{
  "num_hidden_layers": 11,
  "init_std_o": 0.0,
  "learning_rate": 0.00577
}
Each number is 500 + 40 x the weight over its row's rms, rounded and kept within 0 to 999. Layers, rows and columns count from 0. Numbers have three digits each. The size before them is the row's rms in percent of the matrix's.

# q: layer 2 attention query, 128x128, rms 0.178, rows 0-63, columns 64-127
# k: layer 2 attention key, 128x128, rms 0.179, rows 0-63, columns 64-127
# v: layer 2 attention value, 128x128, rms 0.145, rows 0-35, columns 64-127
# o: layer 2 attention output (transposed), 128x128, rms 0.125, rows 0-35, columns 64-127
q0 115:480470552463480588461463481514453502507501526547538444563536475528555490509487436474536424565546425516525481427535538497448512498420418487598528487497468515486511560504613525528502501519443485
k0 078:560483468542539499477526527446553490472535484562426544501446529508471528492572489471444517491480484552503548585520451517497539522443469443459480468489541499589569459480468499462548538504493485
q1 083:535556433469578516460588493518453505504436506496509500467515505444534480482525474463450441507545493538474483483515440524490569533532485510409527485481533452494575482457530444538562549519510443
k1 072:487534485526430448449527562493462500488531473488518500486469510484474466493527599502518476519520494490539492521490526569537487440488502444491461513494473443468550432508436517562520596491462505
q2 090:452494483421478532461464559561506455537531510479534463551588518508469498462452500488562421500526411417505515437526506477505561447534469479616495502516441535527499533502488438470506561524502492
k2 078:514501483515402626474491467478486507500479490501471508502613497522493514502483470480478469548526443529534463518434513502464474506509539510493463438443592516491540501543470422479501494394564472
q3 098:449488460545475532571516585503537471514533492466572484522466501521494503529522542503508440510501399467489492471537475512515564535479494519573500504521426574555469562508481520456600522603482564
k3 099:508547433561480507536462486471561512449485547518552524505519510476473466549485388482458508542539468446468522459515501545480515558496509514516461537438504566553558494540511585506579479568479422
q4 079:477506460471501486561468519472523494526505521500462447514557527500553503510473488493554522452447473519573534438451562409440514515523506497512555489551510520552568469452476534519503487409504507
k4 094:541510487548505459531458505495496553465469501489488484408490494523541522501482464477463542505442504521433539486535543465505520549506491580503529487498503482489526550462555483525529526543385543
q5 114:505471469494499553512508557490503438525499471535583502505487474497531552506585477526468463501488420465450473446486456465492487516472489576532508464465460518562534511462476503441526540577485445
k5 115:543490588453505491514528549495476451498511527493546502549506588434562535596488508490468554401425480479499504472510500476473505452512470547422424480492541529524465496491517527478450512454485564
q6 094:462533478429433594435507535563493518452436495516488500500542473533471488472487486496487441491565447491531559528454471505498511581491441593532521540498502434471510509485476561469445521516426541
k6 100:449514461455485502525548532533430497469464498449474558480564481507534501482505478448572459536430418527497433563473504507473459448544496541425537485552469430551543539508517452494515558519541512
q7 092:511486512487492534488505511526531545547508480487474492518447522505455466418368445513460464479478431503547527503539483505484490509481511542466527469439512487490573549476552524443584528533446448
k7 100:443454478549498516490407500503518470441510577467488543455451488429470507518488428544514489559453570534509538505437504462511475544456467527500500496528462499450511491514489500518455538529510488
q8 113:471423549521457490501402568567493519496622480487522488510525488513533524508429501529525485569448404472452478437485477503521484434454498507651523498507471559442460474536491518466477517522479505
k8 120:522490519450506508467523462495554473598443543591491433528567498587511495465458383474484414500574423560511496442540513482507471535458486558579507492482506531446460519543448520517480510490529430
q9 096:418493532457440524473442532537494454540490526427508485592577511530498489479441453489506464519477420516462462430519497506475534444477444487584481496491475514484485556563487444483552538581473503
k9 088:495510503474379512454545489562559458588485517561504470531570538541476519504456506530482467523527490531531498498460530437492482525481459522438476473520545494523515401587438485492490469411527469
q10 070:544460568439527618538509447462502441514531489545473511463528526434501509504482547562501562530421505573511504515536517391522486527527503509480559530480511503539510446512430513502474479449496556
k10 088:589521497528569403538432519464516538481615456428496478451436485470470525515504460541468580468431499508461527532527445482492500496533499545553510538549499502461475471436529458458500470528491529
q11 085:464520602509482529522519410495459529450504501590502540476506519453537369515488517518532531549433508442523521514521488482521450521488510555513528530523532476520515411569456552541447451463468477
k11 091:577464546465540481530523463471529467510518479534494418446520477536526529484527459515490553422514466588496523464571529486529562455478436513498501523506548500524518497438519526427455488521471495
q12 115:583478569509495501496475508531461505498572506523360463458495565416500531508436499510513538392495510522558556543524551443529510502584484525466491518486547455482547395492523491498446475501485519
k12 108:558503594448531508516484474473493499518491486517525458457457484451575546471452465473525541455468510550536482524576487449522514492487414539505479523514504475483432501492536546429444473469583544
q13 106:546513582577561528511488513518479548432494511470432448500482460475545575506527481463438475455526522551447582479527514526506469521512449528482537480527546478472534491453535481554502487539497526
k13 115:499477536453531504526539547517454476512483466488489567492465490496518515457471490397470562475486461534505533478525533499470496474519489541515448512472571531494449528520490500476396478496490581
q14 102:556517547469497522546545423486513571490513505524455473466480459547546482515544503493575463459502505511493463481474459561588433508463514456558466457471511552383486470512457527501515498406478452
k14 111:462583500452549415511502466494525494539507560445509463498495431530498493489530484525443512466519531514507461562384544496511479539506542452566506549557520494470448478500466424453476559499470462
q15 093:462513546418556558448537456498436489488519527529514531479526513520488523452482542417508479471425532496479544430502554443472500585446498582536500531431507479553484520488504416417467443426482528
k15 097:487542424504500444446522507503442441501496564484478508492586460488489513486497490547504553475503528530568497507553471432478473503471533549506477540478493501528515507473547469605457556475550503
q16 103:457514499512522486511465503475529541472475437461533453482473440489506455577450499456526519549530578461512488595552445482495541538484473515467494509395498450519482505497516494541476420435552503
k16 108:523455479527470562470550451529480505491527447608485514543443509573461515432577502542486523472449499565530500488433527468441477489538530509470529531493532516514504458513540491430497508471456460
q17 079:483463552443507487506469444420566483487494495530452531442560519469534514484511486541432446482446506409541516497510529498526487526564507463469459586479492470452590519485527481447462488527552548
k17 088:479521510515462508541503483509481504536557526494502586481474468482548430500462482498394482440487496478530461503526509573437519571556509506527465500530531552527527519499502542541560528484476546
q18 095:496520530527495525465501510571452430500544498477522485461487572508441493490494472447506547558503487522480519504514480489496441551559374487505497530571499565538547488514572540504450493537476497
k18 105:478529539521421483413528505481535537532474454504547543518608472455515481469489530562563490508540525515454436493526506560553479490533540519458503483483536569482536565516476478414541452485532470
q19 103:488471499554481448462525411496468486473536482485576426516498557471475541479565546497554463542535494496522451511472533532502519487457490536477422403526499475473455474573572404478472469411504494
k19 110:494503474433517443516511469525513495540540552473492530504487566591446536460490469558545534431515542449504483479484489464513542477545527486496423509475480525463407510546534527522515456487534566
q20 106:478546513532587518535493510535484459508541547530539612502491464511507474513513434501446446445438482494480512511521490517453486451410509534483490426473501481512507532500495519551490543423529479
k20 114:540540535525557464560434579589505493500518479497554621408474536455578513557502485481553489525484454468528491454439552525486515521532557489509417456434488507501486554508530535524468488537452448
q21 091:492540471503454571436585514513442446526547480516488471483489503496440442460546461446478536523479453440550526468534500531510543551461537474553497456485468523485465481519525546469545487561519461
k21 106:443529481495548490514550538449521466513585442449487502515499463496461512504509558475517427506518546539527533467461413458445523463507564549496494465458537571461513544513427452604457459439571481
q22 100:451483515454477526471520492486470538498546489469519533471493567548560490481513518529433531488538544558497534566581530449435520460446539503466455444497555486425511554471435481509504475505469506
k22 110:503510560502581450501491491498551441513485494443476435452504485467504491501531506443536568485447532534448525416546481553485450467492500544462585464475502497512477542466493530506530435553450556
q23 094:492489498419515531434506528497467529509494506466558475389523508557494506535505473526457555536479514490486471565533487509472489588494519456543523505495561461512528519535497516483491482383493497
k23 099:488506467480589531469477544534512504451508528515461433565496493489422517490554495459439437438552463511592482495539509555461462506431537539502547475460517549526453516505420395451420506498441499
q24 098:484593593539529514481522446519522464514481506474482467526541488514510476469440474466544495491477541498497567426546511531472525493503518557413561472566507471408444460441441557541522538483474484
k24 104:477548486428516580536520542497505487498510487456437507412480523490441501515444537590488466465479532556479461523516493498533527462414462528483498464597432452533545514490480515486443553528568436
q25 083:494593586585491523455505479526508514510446501521469493486463557572504504503489495516511536552478502502521414550511494469534471590497454477434474504520553514453501424483514557528452538472475538
k25 090:505531502505498516494475507541524471467494495535437488567528484489467532447510561482528486530487533527467465565453517460532454475419475426532442469518486536478494448503470467424580491499527498
q26 084:545570459467489459498502525569498439587471457490523544501511497472405515427551474451471456471502488493538482492523494489455488460558537493488509488501503464494469493436463528520413529535467496
k26 095:474461549482518508533540509488547557561559415486446484471606536514508495530428545547564514543485497543463556437507444425507498474522495524453496443480516505470594463538431502515500434458517561
q27 095:493534493494399535499455500497569552448467513445469522484553464475543490528574593525467485518473476489421455481528518505456502458499470434531521445555444514474477485503508462608492503518534482
k27 105:516529490522522550489510530472518588535428521501479440470445514465536482523538480525450461484495468571459518481501557484479519487512378528514469469509497509524524532468542607462496471495389498
q28 089:566444456486450477511463523484500603561528529515458504539505501537507431538474551513491574499520453457540528499558520536514477502472502472425464507565516516514525490495588475538537480568473453
k28 099:475459547586449498486443455406527487504534495498464468499418461483485435507513507545563491488564530479533529503528473520583516545551429532510469509572580556528449561544544591509551437496507475
q29 095:570477473455545461564528475510529465452511474487490514471438548527432504482477428479539522538516530525535529529552462506482529482565502540485434446486521553500459536494544564489560543475448568
k29 105:503457487424499489464520512550553491554545497586573491575580472550457512499482508487495514490433536461433550519489531523493512541520501561536546523521480481563533473510456527491455496495551457
q30 113:535541451505501460542501484481523508506454550459492488502539450537504482547481530500591515478539455512436513507508570395475556505516525541446536517374476484511535480468576518428497425513443519
k30 110:562438428537494512535491519579435551455522460518570530464460448440479538449483516521488533519570565561509464533497518472479449524499496432483551572553453470525573535466524494522469490470466470
q31 090:469549486453514575478500571450498437517469438438458484505464507548505529424467480511503548510507550486516421593433568503492502465504438441493500447497502445490490607501523474549538535492465466
k31 101:473515521507484566520497558552526540546492436450520521494557533541534448462535480481482572473473478506540531447519484502518506464516472464488527577539562461496446442498527546495524452559534542
q32 096:518517474517503491468532439457532544486459498473587548510491444475483518553477485482542471447512484524469531544507506473529474570523545552494517489514482458518589403468435495423476425462538478
k32 113:489503477494548514630512477500500505489515557455465552486488470434483521508473564482476495544575507473541519488439520577482499529534528421511483573568428523524471442519534468484464512475489500
q33 092:498536499469500533502515485466447507529492461488447548523535456523477577439505496525496472526540570506486456517471483533504457490475546567574560478508449426499469500502479425534507480592479418
k33 096:554481436521487483529509502449526484513434521513385462442497551525459526528500540524484532479402447549485512522584452501479536419507472472496526504540531541536524460462510465559521445531541525
q34 096:430508528573492462505574580498570486537462525554480477517472535537564563515493544478458524539444491521468496535502490453466498481524516527480466545522409544552495547508553513522571450441475513
k34 107:515518605464491523438567502555485551518471532522555532477450536471499484495542490489460590474493520523474572515549588505547487494546458544455498470474539530500570512499594462492471473470516461
q35 093:533496565485494525500471498522461509484447510458566532536502455432535512538501432484557526505552467590519451526468476472503490477519454526538470522487523537501460573448445495443572547519538467
k35 102:398500441530482505491529505497463451526513538470545477525498564559542603562449472504562569530432411410430517466461486493502434513558523472540529565494478495502509540548600457535477553459470490
q36 081:427563483492512443446488470516465531527518605515488514451405531496475535463487476474514520499459528576487466497545514487486480472491556492543551558482534519432555465514536555499468537466528542
k36 093:435443473417501454539473522497503512494535422534482520422536554516469514464535552477471580458491489470503481497498491549550496455458544496480487507550512476570476458515582561503504506469488528
q37 103:449482551557434504491548584616434465514500484508508543513533515499499460461504476432574400473499448517481519521438526501462512517523520535518501504478522421469495558490495410497485472480532495
k37 109:572508488557546520491535457552449540450444500538479513489522548484552465548461483543561420510456448486504496561557458516462452443543531569506515512471521476486609519486472559592555456514550539
q38 094:497420512503456509467524504442439541460456515505528524512524447478517518485401516465500462479507508555479511443522475550455477506501500562446571457524483490469494429504549495482470448522496518
k38 100:505511522506480442467524445427439515499451537550429458471453482518534487500528487482532508502517474539506474480537530561457509492474483510501539469521493500539566485539557566530407429517487427
q39 108:535536539512534403526531495507456535497458493488495530479558476540459479480500480543530540477459517468489573495518513456497553529433485496426531510475442470560541570499480441512529470591453503
k39 115:469522424540452553478583456536503483418473463517544515459549519444557494486495541514515476464673519550495515486473510509529507526459503494508523432459522486496530509555534461547461542468539422
q40 091:490479557459490528458502522427478570446544425491448513566488491463570478439471431546502476465505506484497480504469568476468554572538573534423484443553531484441503535539504479568474481457492503
k40 100:536514475477560521578459577516481470493456556540474464498540498507515476503490506462570437460500614481563508534548465529494533444478432484455511551548516490493483534524547627522485521506514491
q41 092:458449459541439542523473590525539521502556495512495451477447556491459512499498460486517533460482525517481533557490523539581482464573527532579492508521542412465504454451379539506463466438526532
k41 103:516553468480576459579438499548430447506477513487498490543495527474475537450431473523510473551411480451506552459594510525478469474530567605498455531506483484511538484435468549395498471547515573
q42 096:482606467468473484505489518498551469522502554466541515526560553509491601534472513515447518474549455442477480491535442490588558483493418447496533484541529494528448461516464480478502527466501442
k42 105:509559527453443566486544561539492514453463514434478503484460504568426463400495539474503476542472450463494526508484529515564499519496538521457403489456497503511479451477517518463534456489524541
q43 102:597472570535487526505442408483481572488503517534515499484439489496496473502454488475486498453494574519480515445524494511515487498488460464436502533498507445508504480452525468509534497530530528
k43 112:485484493506479480419522486442508480490562536501461541442472536423506535480454508517471485511529544507477478514493506542476477460527413448538493484453442516402436558574511488495549568494447413
q44 094:498476527508437465513454460524535565557500480447479465479577506559453556485491562521496527428472607551498532492502553508458503529521466447470518569476481483465459531520491461470476544461449513
k44 104:530516536466534577425432454504543460483515483438509460530471479534508451465483430550478560540465515560498473531595481479546542529480542445578473515523513420552528425574506555499506516458539458
q45 102:439521422552564498489537530474579514435479466542520575435486430446490505509559560451518448489512480466479494504444476535542505512484511481567513509482511500469533496518484399521542578527517464
k45 102:465515483475484478458556479582559507535495419493526569535465512471458475489551511510501399524527477497506471461519534549527541485471470462510502522513452484522422441506542477543524515503442533
q46 087:500517510477443511548428514429551540503521537521477552472537502482508562515492489524561525486560491484559482453452489447512405502488537502488512516507539544529592536468510493423528539557536555
k46 100:454467455423463456524470507445461498452467475489495522492551475443550569535433467540474617527518451541511414536436463533521490542506509560541496593512491538466442502538468509507450587546538507
q47 090:464514529477575483454591512520508468503603456501563429520532510439517541547403563529466511418507512513477497476452503520427543462484473526475476439513584454498449535433447511492500503472509459
k47 100:543478524457503511513479506507477505408558477518494528476489523472494490462523481534566521416465488428488604549576481494567553441458496486456506506544421464477435537495540534479457474484579508
q48 103:541452471492435528505443503483461501535469575469452482499514532479514538580462482450481570482489512468507507525522455479546549457493428504506463487505524530531450515493506564547489472496487540
k48 116:534491519579573518496477509478490530466446527519481470512522452486510505445529422547435505423513465528436444527521517435550524467493482446464482534559482486495580520469488431515590475444531441
q49 100:504474482483530418493472535436502534478494521496590525539512542497541531517488480488514515480548537516487569532570480448551524498485528482495495555485570479491417529443579547467475414454500486
k49 104:496490509491489549580442475502516521485568478498442555601457468466484476476511488513536563533530502528508458543488541507464459539466514431400543483532450528512506450507550511503529538458453449
q50 091:464418464466487473610476462490511490499530530640536558480483488495587521543531478537418435495530521533510535528497516521536457441509470506539570494540495496543477479481472540533465514542508429
k50 102:498576561504522507530495432530520535492460564499503488497566500589519518531539481518477512509474440491490465455541476531446583459521549525475507505546534500514513562476536475458494532524489509
q51 099:583577545519482518508589531486516425508472476467475496504557478478449422458487468439472492610603489444485509501517475460502503494449479541498511541513507469484437523461562478447484507412481519
k51 111:464491484536481518536537559574480524555513516525475474535478496470396435465473542503499520477459512504465457421505565460519512479546483534564529460561496454432572543509403496505497533517532480
q52 101:515521542526406444473483476462530547574510441502539514548495522428486554506463501510557546435427501495462531473515513497448487454464457559504506477481495552524539456510467546524428475500534486
k52 102:497527530514556489519528490486486583456539467467466499489467518431521507477495486450562540429483452514511453520475486543549523438456512514495425493571424515467494453491588489465479558477550468
q53 101:491503524508491558488533534483518501492483519504485458527539556423537538540544522498619483561496500466529519498531563527520528554542485483487567503536516441479526437434495438489554516457575501
k53 110:502530437486520558468494564549456499474445537502547510505538542507490489497478495547452489537516563505531433541534525570521435511479443519444504504509522461433455441531454469478506510537582414
q54 090:532565483470461463517462459556483509459577497501456480453479520558520554494578501518521534504492478469461468478569520453491449387501498424525581502495500498485549502461520513504496487576596532
k54 099:532481514515476463481538516525527516477477500429441434497472502455451464501545549465453536541440472515467479463467489586521442507446459554509529412473471577503506452488468510502546507486420544
q55 101:558524434514501448455425474565439471590511505457414536511455454513457446477438557539454469539495456503489507530446457457458543510530480482524483565563529458467506453533508498455450541519500545
k55 107:527480470487527428513558461490470561522530487516455471470440524541481486487523519500532460469436451576502514487516407444411451482524509461511523476571520492476479511444472574445520485490427535
q56 105:475528512505547536466478475446425517500514510576599462509454416530488502491516473455456476430601501552474522505441497452476516496525555592423472479443554522535470435474481550502498497402429469
k56 107:565479564469524447515473570529468492460551475537458534548483399509435560524421527490579539546561528507511519502485561501430540496576516441489558496519457531472440589462487468482489458486474521
q57 096:488454491522507519458557396473497565535454507453502481554442452478426511517512572566490521489569475528596505538523518529489468514489478526469500563531522497539471547464502540445494449418446473
k57 108:451509521514471497539500482470532461448500506423425556556518497493474482564497428534513533567519448444537502470505501445505468521520463448520478500571488467477549490542609449441556474532504448
q58 096:529569452496501456560488470479534486510530515485506444503504462470474554528467481486475547539547495530489547477509462522474572465502450389464507489570513468492478535448505507507474487517504508
k58 115:467521503536493573471477535449515577451589459408548474487460442487472491443486512516507476465498524442464598514482534491473517462541538472519509534447455556558473582463549494466535490486462523
q59 093:508470492508435536505462506490491478498412504453449512432432495559458567479448510531565528434450545583513488509528505454516435484583477565531481505558543484581467516519455403506488545492499497
k59 096:582511518441529499474493484505494503450524490583511465508573558503431512445467532559486588511428447496542452464541439513566488522497425473515473553451446549567541480478493531511458431536442482
q60 096:488520522516544495544453487513496411509514476489479471509477510500508427549488444500449591444420533494498505443497391527501566510471513482466457521491480480470540518516440467424464427490480511
k60 101:529506458514519514502537464492460527449562534534495512519431558420519469474440571446534506463516478513502550504474419453505481507422601610519506476442477564488488507503481452483476555433501534
q61 099:528448368516439543454517504437566499558467473530563509474485522513437508487525538555514477546573449530501431517490507542522560555499515424534518449507502474561492452549471518517514522554508470
k61 109:499526553535534539556506544447557480469458490543456466549540528502493406503561462492482483600535519518485472501546485498477443505523516500540510480516559450440462510493509485512466414563472536
q62 098:581482515478500515517512456479478477466462537502542494492453481471511469491466492574455539444540498415508554506510455400488537490519555461402502431445540496533498502482555537475590494499414493
k62 110:532500567493530521530594544494504449424581486542520488485495422505539518441507486491527452531608574473594492540455511501482441515515442527523558510488454499446456512450525480535497484510456542
q63 097:440511476445473457515441560483509467496474532484489512503527513590522557471478519459528489465510545491485546402483478469468482533479490449443528452508556478530467516519565491480543484529512489
k63 108:549516516481549554453523583497438556452469576523518550497495507494527458543432451489549508489548537613520399512475483494552513483532509532500488513501509478528535521507515591555477527494596556
v0 106:504473410521515522496499511536439535461524428415485503539523561417527529498525491499541565513462515458472485554561417521546471543550454477410440468454450428533498469522505543484500488431544515
o0 102:442523529532433550544537508452514542520452519514486511505541524556526506486488491465475445506493549470537426472457526568557455487446515504499595480540515499478558522497418531517554508539488470
v1 094:525589558458404526527548488505535527507428503456524591516477445468542514468536469537540441541458529479535518467513472551511446514558484551452522452563506483485504434473543509566565490565545449
o1 094:545554484384506471548573522539539464520489483419455530437493519509503553436554511500534534493546503494473523489536496482494503520454423524541532510549472524443476448470546448492535525408510496
v2 094:458471458468507587518428468552529519523490506404484505478459452484470538524500468450500500502430547539518481524556504403486520453505537470457498532537393519493436504477506457471447493523484493
o2 092:512485499543571466507572520488538536507535477462504454479510578514543500485524455506496594515434417489484536456523517485533481439495578539489511464492492529592531490539502509518575469498580433
v3 091:469527500530531524467521497474448536515480459528499541509463562510496401441476471545456510453542536565494554486571530478464521568515428477496524463425484513521561580538519537448519499469581480
o3 091:555446414526462443478522545483478565493559455539534535488468470431503525497602525473448503538535504470474482553431474495496508411491540510597544475457526501504450458478466454468459495561521476
v4 105:448477470556520473500512458513474521458524505418531488472514457527530532584470593460496599498569504485512450546438481550556473522549590473472451443518462517513511427499537424521505513484451526
o4 111:461480494572453524573483568533493437453528497479483415448458465537535479516454475534434528515495499497544497466511549501495470567517442447485511462467527558501484528420507580520567548496465454
v5 099:454577500530457607424536465539536432533494539435479536405460487513530511482467460532421445418480557537489519498448560512502508521424476519566453493507504463490519507492466495533512499489547606
o5 098:492434478496505448496422511503466463558556447491495531526567484479446410524498501489547555489560488413502463516504512532539550533472513529533563470513506412461422485543470458581467533420562492
v6 107:493562459478457531582495533560521463448503486452520382458488500438507542535585518464502478519509547410513582503546519470544440437537529533496470555548462488534462478478511476501562516493552580
o6 109:467482487504568495531461459514451516499480455505552482513526411552540534566427493447557480457495522577441468564546523537474424450478504493548488506537487430445484505489557514506488419454510556
v7 092:426596515517476495553527534510451506555536424395590595461464480493438516473513453464466475477469459444588464444495475519451491488494495537539515453503510485523516575485541506444490501442455485
o7 100:493555499503470515433439525436505478590512516505520472523445556548578522519463485557490525555580523527438446550498509493524522495476526547537463566505484508476515528456494536576507539496586431
v8 091:421521553520479457458449471512430474425510436531547492481535495520496462465525423454521525518515481559520548440484526420495527512464514567566451527552524471591486567566479459439524525499535548
o8 106:483458469484504477522491456525471509473458527483434602527487438462456480439425532486572523516484508488436477491468522472499487496498554540528443492470482557483563412453488450482477537487527541
v9 096:545478570475517563585544452538570469491517478395550476454464468521566447447568496470428504480476526432505496481433461539533508522499480556509494518502553512527522433505514518451540490450555450
o9 099:428530559515521537438529483496476466456548490487601438495518564508454552468500455441440511488577459493535461522461468538522522522540511516499481508454538446427543488485561473510466522370532423
v10 103:511444540534531506485440557451472569483484423471531464529545509473485499497503462549542530511524483434435500448570490553568523526494527539431552520482508524520529527515498551428443496528520509
o10 114:442516503482537496499490462465409469454476532523470536504494488466574541533506483435464440534489512501466461500481408449496505528419556497500468492508488483481465411494427453484492495579511474
v11 098:484474509521515464415518587534520476540488461532485520514470463563405432459493486522502516614542471555514512422490501535506536597423482485542612465571501504491479508467459500503460496523510425
o11 103:533564463479383448554494555491489515527541501533560559519511517436535589482440554568513496524518465516457481521450491486474504471503515508488455447536503415508501494434518450418467490449529506
v12 088:448433530543523539521529429570456459503465514486581454486529507522492460524533451458555522523469507619509451477414540518429420505467421456524504559461469438479535525521466496567528509518431512
o12 103:477452527487496379436448506477492548580504489524553520517492498475537490510498521499520502461442467495521479551507484522561494540531587566495527528489479585502506509434444476534491582461615440
v13 088:516485482521490522496552575544547471468460569522475490439429471573491512496432548473477530519555475530553482502516447582455558527497502500543504491486518515526558550481469501509439471508492530
o13 098:537536460515444479507497548467513477447572476493545449484493562572491462535462570606509537406512516549480478523513567479504554530536507454472483477499556497553478450477552473498468451542463509
v14 079:488560469474482488547486518429458523443524451509517539460522544413454479476499447468537449495514459509492444502510559542555484512556530496470500507488480529441548547460478552416496518511471509
o14 091:476512534457533486507534424452445567548518453501460514501423474487493509466496510507524509563421621542508463475487502481396467489434472483544496487545485502537489609505523459524517486504498493
v15 102:499535475475431475547522519392440500510431602563457539562501531522543589514530528541490452513477505510441526500529521521460535494537422513478486562533501467484559488492512556496503540490548497
o15 108:517503469499607471471549518590512433514481459476523533472504506582455465518576488486493479506490500419480458561508433493452532586523545468476478487548443466471454524529504489514493464523475521
v16 092:478461540567519481397483449448431520493495489559509479533529554505485504531538529572533595555532470474453493519457494568502506486496452532442508549519494526462508528581454442528481520484596448
o16 094:542484507501461535515559485514517503503439508516405394507554512495501424466490534556531458470492502450461510449457517498534500526484575424536526503484527434450590501505485440496411517544528508
v17 105:450486417531512521537540525484542493524543434505539454474545472458494531465537547515507510532483529472434500535426483455461402453551579490513550502446493474543489420504368518504450527520504596
o17 114:481471485539468520518480422540532495592500510467396482538603545482504546499517465475503495455439502500555497520506564518499491504461508469467498444491488481477524554499555465536539471438514443
v18 070:541497551531480574488481575458435443412544462474562494514460465479539530489483495562507434567509490483566550550482578557468498528511504506466604454566469500522472491474483543503511459514548471
o18 077:469492503508450481535536495449507495484566513526474514547576489514534469519428479600509504480524549591506484411490495445432402504508534514486487528462427483485452511454522441543534537451435462
v19 089:536545486527551504441511487442478514523438496432458533624495528477448513500484530591490517511561509463552463445443474484403492498502517443441528485468477499533513538564544522501427510435522469
o19 098:497479511531511525496528594419508491454465468578552531489489510575640489476528536559476533460506516473529501503547529477477543455549465464513499464513520467483575520532448478507473509490491500
v20 103:510571469510488500530503506393418483506469449488548494532529509394509561529495480497514482554536470419520510492523491555539522526480509457488570510484515544497482525506433562506546508535507442
o20 105:517497514566517517492554467564454532532470437521464512455479527488491481492421554544468499514540564523533524485500547498485538556477504448482532452500447475491554519533431514511525458542484495
v21 092:512424550445488444496553510519480498491491503467442482511474526494528493482540541493516535531532514423576589515540385472569423486402485522532485461457471497510497516551532505509530454483494469
o21 102:492552433509492526536581518466613522458463458519602551502499469525520516463517464461475434480520511532468540523471522495495489510506486538564540525517505453489484452429441515441422496506549470
v22 090:497502536461445569500514494535472490464465386460513514448461436445461541499457476458484504420433586513477549456525541548564457488488441544504547581509505524517507493477454521438567551444564525
o22 094:450404493561511475507450514499486518577471501500400477522496501436511479481486485453556546469473518470524462471498407465475467511484493544560477466437551424458430492504473410472472495484481474
v23 080:522449450606517481465493456482445518464501416470484544488517562542497445460509445480441515557486547600550508560479493552482554587465511445562520481481566533492514440517490495482507445465436430
o23 095:439454512504488559515557540499526566514576459535540540487467548490532515429504556457497552549557526471563488471457538523594479481569589520469513527443499565545550521509474510527531509484532499
v24 090:484477490538520522453542474474431510476437510524539433493486559467503533496495500509516526585473501504470486480477525603583504494583503502494529503521429499478498539506527527454481460533588513
o24 095:494444475495484541428537520444480498504528462532475541503531450506505493491507495529541509484445502454489483550549482487494380581457497527558520514497454474499429551499510455533450507472529569
v25 104:451493444484444513399419489518500481513518493423510598499451502482470588550485471499456448418475555498490490492451539454471611567488429508505489556439432455512551552513557506500457500459498564
o25 090:494525427515571503528513512440451502461520456531501524486498557561506391470508531505422555539498465484488521532484506532536524482523467505564445555496469480537502505542477510584479534498523417
v26 105:459483578497454441515483464538485515493505509542475516480488475483474449534514498492508574522507442501498532514480542506440484519540543546491457415537493476467530488455624532439463506512496460
o26 108:512511503513551484504514508492503444466494463507507571500447517504562502526553518493579473546499504504481518486535541496446476538564521539447487497442520516516491523477535479493539600579439473
v27 100:512499486447470521467511557539481424557504483453494451548560480534459588515519560456505473450514498435453478504469544469434524485480495494492535492481562530431427517475464505497440489506421509
o27 113:552497512514502506468470498427486545516491533521475511583558614520491540498419487449529504432470496425503557507498487466488525461543480505436521545549521441524517505563495505520497477546482511
v28 094:497439527507538505480422480495479537446531439425480522407485489463491383499472460451459503563481527538561507560496514515576512546502524592516519471486493487531489457529495499504504516524554557
o28 100:477563531528494506464465585499526464491539499453497471502492500460535519413451536479544432518485454626489517470505505453502511504519483555546507481462552553501486490492445441479492485450472403
v29 101:480473498522411516425516501500501455437540468593519451474499520509500499483517498502503471577451535476452519518519437488514521490504437515490530544495479530421633486490461498574554477529412506
o29 104:474483484487442485477464504456522557475466535422493548491536467394479442525520525487464523478458482534490468460467498526480480535513510517467471540485453464509526495520397408465463503435490460
v30 085:469541518532562473515491474505515550494476492531480437488571533466465504502444473521475488518519538532571541499541537543524568492429501481439478524493483530518545530486522610434527502514565476
o30 097:444483478426530504502481442486512493481598466503561506480463418500565466512508498492456473523536508536505485441443456511422472493466571486525523476516554515435460485527499495482427483472530481
v31 102:457560493474512462489576445606563477536495496536472438497498466529496535507572469447454584457533566530500467533543499470539497510589482574544525393418473499478489555484481456471512519501466460
o31 106:531541475542427475544459472460527516539495442511499518528470549540476533559483490509594502422473432451483481507516550554478483410529412457514485571490539502529419511471516566438439600523525505
v32 102:521489594544508515460452486494449529492404527582475502518488542520545450437571508516465496474520456552433486473462538471522498523489501514515504459597466478465454524554453596444507457503593465
o32 101:373493505488505514489504480554510442492534493465497594461530440503452592473506511539491489598495523475480454479458476522473577566516491474507524496464532523451485524528447423439437515495521569
v33 093:555497547422479491544513469416459520429518430459546526529505479509463571546487471440422515493543545422485531478483508580517456489483542544469531531566499494550509511481466503450514525501473514
o33 103:485532499513594506538573499499524433503460501498537487456526537545524565548578531467551524520459565550536519551555474469463564524482546463484435505449502515482516541548580464567485476502505442
v34 085:444560446538485517538549510438564471516511440480486604513507508554509581389509497482497427451476512577532581472535518529465512531504540507483487454454517515516567445472513461520521509431437502
o34 092:606481530583444477549416597478532528489548519451479502507470509479423509503519540506453510471515556533537513587494554459509478457498489465507491572528478507494541449463519546501458450519528530
v35 088:498585508474492480541525541447506494491507471469502502487537554523474516499529533519493510499468509505447442522526488543521465556544485506548576470473487526481489447486449463524461579458441518
o35 093:438547481487422491472463476406514397555468470445432454516489496527450566613507540451444515551531529490593543510470478542562490495425472473517470470523539462528497474556518519525469488542476430